config.yaml
n_layer: 24
d_model: 128
n_head: 2
n_kv_head: 1
head_dim: 64
d_mlp: 320
vocab_size: 8192
activation: "swiglu"
norm: "rmsnorm"
norm_place: "pre"
norm_eps: 1e-05
positions: "rope"
rope_base: 10000.0
rope_fraction: 1.0
qk_norm: false
attn_scale: 0.125
bias: "none"
tie_embeddings: false
parallel_block: false
extras: ["capped logits"]
init: "uniform"
init_std_qkv: 0.0347
init_std_o: 0.00501
init_std_up: 0.0347
init_std_down: 0.00317
optimizer: "adamw"
lr: 0.00291
beta1: 0.9
beta2: 0.95
weight_decay: 0.037
lr_head: 0.00621
warmup_steps: 436
schedule: "wsd"
decay_fraction: 1.0
decay_shape: "linear"
final_lr_fraction: 0.0
batch_tokens: 16384
seq_len: 768
doc_mask: true
train_tokens: 107600000
steps: 6568
dataset: "wikipedia_en"
Each number is 128 + 24 x the weight over its row's rms, rounded and kept within 0 to 255. Layers, rows and columns count from 0. The size above them is the row's rms in percent of the matrix's.

# layer 16 MLP down (transposed), 320x128, rms 0.122, rows 255-263, columns 0-127
size [ 99 101  98  97  89 103  95  99 102]
[[121 116 117 148 150 122 114 123 149 122 156 132 102 110 156 130 137 113  82 127  92 137 143 132 145 131 125 167 136 129 115  95 128 102 140 156 105  85 110 173 135 102 116  91 105 118 133 124  95 126 124 155 139 192  84 102  63 143 151 135 103 126 133 112 160 124 142 158 137 112 122 144 127 128 111 133 132 142 155 102  42  91 157 112 180 120 134 112 136 178 149 129 162 123 105 113 106 126 107 134 105 151 166 194 155  93  97 113 145 137 149 138 109 136  96 121 139 120 127 151 142 128 150 125 144 144 145 127]
 [ 95 130  94 170 121 101 132 100 145 129 154 125 116  89 153 139 142 141 149 115 147 130 119  69 151 113 160 155  89 140 134 110 118 108 108 112 146 136 127 128 113 168 130 101  90  90  90 151 143 138 154 114 161 117 109 150 114 136 158 134 119 137 148 139 148  94  91 107 151 106 122 104 121 168 130 141 181 149 109 215 102 139 146 127 123 156 123 101 120 132 133 168 145 108 110 158 110  96 134 133 124  97 136  91 107 130 159 107 142 110 138 114 146  86 124 158 144 131 164 111 163 159 142 150 124 154 155 164]
 [127 117 126 137 110 116 186 137 136 116 112  79 168 121 109 124 116 141 115 106 143 141 135  96 111 149 129 108 111 147 102 142 113 136 156 106 166 122 125 157  97 135 108 128  81  93 137 121  63  99  97 149 112 128 136 105 109  90 129 150 126  92 119  97 101 107 111 142 176  97 142 112 121  70 133  99 103 123 113 138 159  94 103 128 144 116 138 123 111 150 123  63 133 126 136 111 129 155 132 108 149 108 100  85  95 162 155 100 135 141 143 153 116 124 122 138 156 160 186 104 159 105 116  99 109 159 142 127]
 [ 89 116 140 134 124 122 161  96  86 147 115 137 118 108 109 141 144 183 135 156 157 136 135 109 166 105 113 122 141 112 145 122  86 124 125 150 134 107 130 144  90 103 112 156 122 145 143 143 122 137 140 113 114 133 153 108 141 165 106 126 136 107  98 147 125 104 142  93 109 104 147 125 140  66 133 127 133 179 158 130 190 127 113 175 142 110 112 118  88 119 112 161 104 107 139 113  83 100 146  91 118 143  84 165 129 126 108  87 133 101  99  96 128 138 143 157 135  66 127 146  96  97 123 112 117 118 174 102]
 [146 126 116 124 133 141 139 124  94  87 191 117 156  98 148 149 121 138 159 151  46 131  99 132  96 163 117 106 162 112 121 136 127 127 104 139 152 134 137 138  90 100 124 120 155 169 144 104 118 107 119 156 102 132 165 144 103 106 132 108 132 118 126 143 128 139 163 115  97 115 118 138 147 133  96 123  80 130 138  92  32 162 107 128 111 121 119 155 107 126 124  86 109 157 138 125 141 147  93 122 153 147 131  96 155 163 124 123 137 135 132 168 143 137 128 134 129 117 113 139 107 127  96  77 160 119 133 123]
 [116 136 143 136 154 112 157 160 121 138 142 140 103 125 127 117 173 125  99 122  92 148 156 121  95 101 138 102 130 108  94 123 152 106 155 125 160  62 129 116 178 110 166 100 100 126 119 153  92 101 119 100 134 166  85 148 125 118 116 150 114 113 151 121 168 138 130 144 128 123 126  96 150 130 129 131 141 153 172 117 205 133 143 108 175 135 144 149  85 141 106  85 165  96 133 100 134 157 145 133 138 120 113 120 115 122 183  73 129 128 107 148 119 160 116  79 138 134 141 114 133 114 147 111 116 123 130 121]
 [158  95 124 123 148 120 123 158 126 108 162 158  73 108 145 138  85 147 119 110 128  96 143 101 198 141 112 131 137 139  91 152 112 135 149 155 152 138 147 103 122 141 150 142 131 124 112 131 130 103 145 156 118 146 141  95 140 157 131 133 112 118  84 131 116 114 146 120 125 128 106  92 148 138 143 133 165 153 124 129 155  64 137 144 134 134 125 108 109 105 163 183 133 118 122 123 164 168 176 148  55 105 113 124 170 105 111 148 146 123 100 143 145 123 155  92  99 154 111 101 155 146 130  89 115 145 134 100]
 [136 116 184 126  74 152 137 190  94 123 155 120 114  97 177 126 111 152 133  96 136 135 151 136 138 114 129 122 141 137 115  87 105 133  91 145 133 193 121 161 131 120  95 139 141  80 135  88 167  95 127 117 133 150 155 163  83 146 122 123 111 121 152  83  88 134 120 129 114 109 171 130 128 112 112 169 137 176 105 108 127 141 181 146 128 139 137 144 153 137 120 151 122 138 142 124 127 128 146  90  94 127 119 144 137 121 137 179 120 129 111 128 114 134 159 107 156 189 135 148 124 129 115 109 123 113 126 139]
 [130 118 155 126 116 134 171 152 127 106 148 142 129 164 131 129 145 105  98 136  97 112 158 129  79 145 155 158 124 138  97 129 165 114 138 155  98 153 136 137 128 100 147 101 182 132  95 107 107 158  90 137 146 147 123 123 142 166 105 138 132 129  95  87 139 113 178 160  91 103 141  96  89 116 104 158 137 133 127 115  82 139 119 111 110 123 125 143 150 106 127  95 150 159 153 125 122 186 152 124 152 113 106 117 126 125 112 134 177 157  81 128 105 159 157 138 138  76 106 111 109 149  94 156 148 110 146  99]]
# layer 16 MLP gate, 320x128, rms 0.137, rows 256-263, columns 0-127
size [103 104 102  81  99  94  99 103]
[[130 103 139  92 114 121 119 134 138 108 177 144 133 128  61 149 124 119 113  98 107 109 175 133 126 145 115  99 148 178 166 120 124 124  90 143 131 149 178 129 166 129 164 109 146 116 181 135 119 145 109 142 108 143 145 117 118 169  97 123 131 177 138 126 122 126 122 116 170 154 175 140 101 100 135 137 132 130 139 112  89 131 118 147 145 130 129 135 129 122 120 110 120 144 178 137 129 155 131 128 140 134 137 130 169  45 113 145 106 139 106 103  97 155 154 120 132 123 130 185 155 140 143 149  98 159  94 138]
 [158 119 160 138 116 129 119 135 108 136 114 137  95 128 109 111 160 130  59  88 113 111 166 146 137 128 153 108 113 108 150 127 176 115 110 169  94 131 112  91 133 139 135  79 104 124 118 133 156 153 137 118 107 141 147 133  90 146 124 124 147 122 123 129 108 163 136 134  95 123 136 125  93 159 147 166 121 116 112 141 104 109  99 155  90 121 102 144 100  91 140  99 160 169  96 142 137 134 137 135 125 114 117 128 193  94 135 163 161 112 153 132 163 166 157 142 101 136  88 143 153 185 142 143  96 133  94 114]
 [185 142 118 117 125 130 151 108  66 132 133  77  96 104 143 128  78 107 118 159 106 140 130 143 109 102 108 174 117 133 163 136 141 152 152 103 156 188 136 135 146 167 114  86 143  89 144 115 142 139 142 110  90 137  80 114 124 138 130 120 135 147  91 115 128 170 148 158 113 137 102 118  77 143 106 133 143 142 129 103 117 128 128 139 126 124  80 105 147 138 128 108 103 156 180 121 125 120 128 170 119 125 117 177 180 131 100 176 114 151 147 117 141 132 123 107 127 121 162 135 127 135 155 128 123 121 105 124]
 [199  80 152 111 115  97 154 191 134 123  99 121 150 164 140 174 104  98 183 164 124 138 135 176 137 154 124 122 128 143 112 114 162 151 111 151  95 119  86 143 158 137 149 114 129 134 116 117 112  85 150 122 115 114 115 123 107 155 194 124  98 144 144  95 125 118 118 132 142 149 139 116 139 113 113 147 138 116 165 112 102 145 114 140 129 146 138 139 150 150 122 131 121 139 109 156 122 162 130  97 132 129 118 115 142 148  79 157  80 117 152 154 129 129 107 132 108  88 142 126 124 166  97 174 122 135 135 157]
 [130 125 156 122 124 149 129 176 119 104  89  95  70 136 112 114 153 151  85 122 118 153 106  98 130 111 115 112 123 144 146 133 122  93  76 148 113 121  79 111 124 143 125 117  73 135  96 145 156 166 116 170  88 166 125 113 122 171 102 142 133 139 144 168 134  94 151 145 138 170 142 138 176 128 101 146 114 140 130 126 119 119 106 132 121 136  91 129  58 146 147 154 155 163 122 108 132 125 106 146 148 156 145 123 166  97 157 123 127 143 134 151 133 148 120 136 110 179 133  95 104 131 147 156 146 141 113 110]
 [111 130 133 155  31 148 135 160 105 141 138 131 129 168 113 146 148 131 147 118 140 110 124  87 119 125 116 133 198 146 117 117 138 118 165 112  75 163 117  90 203 144 155 149 142 138 123 167 133 106 114 131 153 124 120 139  95 109 140 101 138 125 138 134 117 172 146 139 137 137  96 125 149 150 158 130 156 146 122 130 126 173 132 111 137 147 107 127  96 141 110 107 119 151 122 151 132 136 112 149 135 119  88 126 128 122 116 154 157  99 169 119 133  94 132 106 146 133 109 167 117  81 137 122 122  85 165 122]
 [ 97 113  87 127 167  98 135 139 139 109 129 109 140 131 153 115 119 122 101 123 113 152 116 106 103 154 161 123 152 119 135 172  95 128 131 136 155 127 154 138 100 108 152 131 114 137 122 123 128  85 112 134 165 133 147 125 154 137 156 130 171 148  86 156 152 166 154  96 151 159 131 144 146 114 139 132 139  63 154 119 121 146 135 141 143 123 156 129 147  80  97 109 142 110 126 163  96 126 130 161 162 180 143 154 138 145 108 114 138  94 105  81 111 134 131 100 129 126  84 179 137 142 184 128 117 187 107 153]
 [165 132 146 147 160 168 117 125 100  88 106  80 122 124 107 112 112  98 142 174 102 144 115  98 168 120 149 112 167  94 139 121 101 155 144  80 119  96 133 119 120 147 162 145 104 134  82 155 176 139 132 156 129 117 125 170 134  93 170  90 121 146 106 112 139 132  97 153 134 144  96 130 121 118 158 146 127  52 128 116 111 138 164 146  97 126 116 125  90 109 141 122 124 100  85 170 121 115 121 126 117 147 126 138 106 131 131 139  89 131 143 141 164 133 130 150 117 158 100 128  97  89 129 149 112 106 145 110]]
# layer 16 MLP up, 320x128, rms 0.126, rows 256-263, columns 0-127
size [ 98  97  93  91 106  92 103 107]
[[117 115 122 132 126 118 141 123 151 119 150 114 161 119  74 156 107 138 149 118 126 110 114 141 134 148 113 127  92 131  98  99 121 146  75 143 152 130 149 110 106 147 148 112 106 110 122 137  88 112 106  92 135 135 121  80 146 131  89 119 150 116 155 153  91 135 153 136 192 113 162 144 102 135 104 128 160 129 105 147 113 135 126 120 149 141 169  78 141 110 163 142 125 114 152 179  95 137 150 114 131 124 142 122 117  65 143 131 119 152  64 132 125  85 175 105 108 155 165 129 159 148 143 156 153 118 105  98]
 [166 146 102 105 138 141 123 117 144 133  76 134  90 116 144 128 131  84 166 115 136 129 155 108 131  71 149 162 134 112 122 113 141  96 148 104  68 155 125  91 133 100 149 114 122 140 163 131 190 151 114 148  92 138 121 127 129 143 115  99 118 113 143 114 117 128 161 146 122 164 142 121 169 173 163  76 148 162 138 126 131 148 111 111 133 114 156 124 121 121 130 144  93 124  63 129 115  94 125 136 143 141 151 136 143 136 144 137 158 146 105 133 107 160 118 133  98 137  82 140 162 134 197 129 138 125 109 125]
 [138 138 101 102 151 127 131 133 108 151 132 101 176 128 159 152 119 101  96 135 127 118  86 146 160  87 120 158  90 121 103 133  57 140  93  84 153 125 128 136 141 146 105 132 152  95 177 163 116 102 137 125  85 137  98  94 150 106 120  77 131 127 121 129 116 124 125 144 148 148 112 140 120 131  92 118 175 154 130 120 132 105 114  77 173 132 141 104 129 165 147 144 115 119 130 134 136 132 135 159 127 155 128 107 145 128  96 106  87 138 190 141 141  84  78 116 127 148 136  95 147 144 136 139 102 123 124 136]
 [119 159 159 132 163 140 111  82  81 127 176 122  65  77  96  86 157 145 136 142 122 137 104 108 151 132  89 199 132 137 167 124 155  96 170 108 114 129 171 106  98 132 118 126 103  91 134 140 171 165  69 104 139 142 154 130 136 144 130 130 116 133 112 144 159 176 124 132 134 120 114 117 100 160 148 159 157 158 108 145 108 148 113 134 130 141 123 140 159 120 122 110 109 119 124 101 135 108 129 160 126 135  99 134 156 113 151 117 142 136  90 109 163 118 131 123 145 141 128 121 157 103 127 118 155 118 136 122]
 [128 148 148 155 104 148 152 117 127 123 121  99 100 101 157 137 137 171 140 111 130 122 151 101 124 150  98 145 143 114 111 119 159 147 132 139  78 111 114 122 119 142 102 120 133  86 103 119 102 107 138  60 143 150 131 119 104 146  99 149 156 118 153 160  65 122  90 172  66  99 162 113 116 144 116 101 113 138 128 168 120 113 120 142  94 140 112  75 166 148  97 129 119 115  86 136 146 137 123 110 129 155 105  92 151  92 133 130 103  93 129 156 126 165 100 121 162 137 133 126 111 118  79 122 102 117 131 146]
 [151 116 113 116 137 156 156 145  80 131 130 100 106 156 127 104 109 136 173 155 136 163 103 112 111 121 149 152 141 158 177 136 111 157 140 140 112 145 138 135 125 139 124 115 110 123 126 111 119 127 117 143 135 119 149 158 149 143  96 113 138 150 126 189  97 144 122 162 154 128 116 106  92 127 122 120  99 176 166  86 130 116 141 127 169 174 135 124 146 125 107 108 153  95 147 121 175 141 158 151 106 131 120 151 134 137  83 110 164 157 125 137 109  89 156 177  92 149 109 166 117 147  92 125  99 135  72 165]
 [ 91  85 112 142 134 112 147 107 167 117 140 124  90 145  83 125 150 110 113 147 122 124 116 148 161 116 128 107 105 113 114 127 143 135 117 189 114 106 140  97 144 158 161 196 110 116  97 103 109 151 135 173 126 131 155 105 148 139 119  89 133 109 117 141 104  90 143 141 137 112 146 126 131 116 110 118 137 144 114 114 116  79 172 154  95 134 115  89 101 106 167 125 139 124  92 128 129 138 164 102 105  92 140 120 141 109 156 155 121 146 112 153 154 103 157 109 155 126 122  99 117 102 152 120 121 146 147  46]
 [112 145 125 116 117 126  99 110 138 129 139 110 124 149 162 136 136 140 128 111 125 155 134  87 143 134 136  69 184 137 120 156  95 117 102 147  79 107  99 113 129 124 114 165 130  99 125 190 119 162 146 124 121 128 130 123 125 120 119 131 143 109 128 148 146 142 129 140 139 112 127 119 122 152 141 119 220 101 157  62 131 141 164 109 161 109 154 121 150 139 144 149 131 130  73 126 138 122 140 137 162  96 147 127 125 159 142  85 157 178 162 133 133 106 122 157  92 182 130 141 150 130 133 155 125 114  99 122]]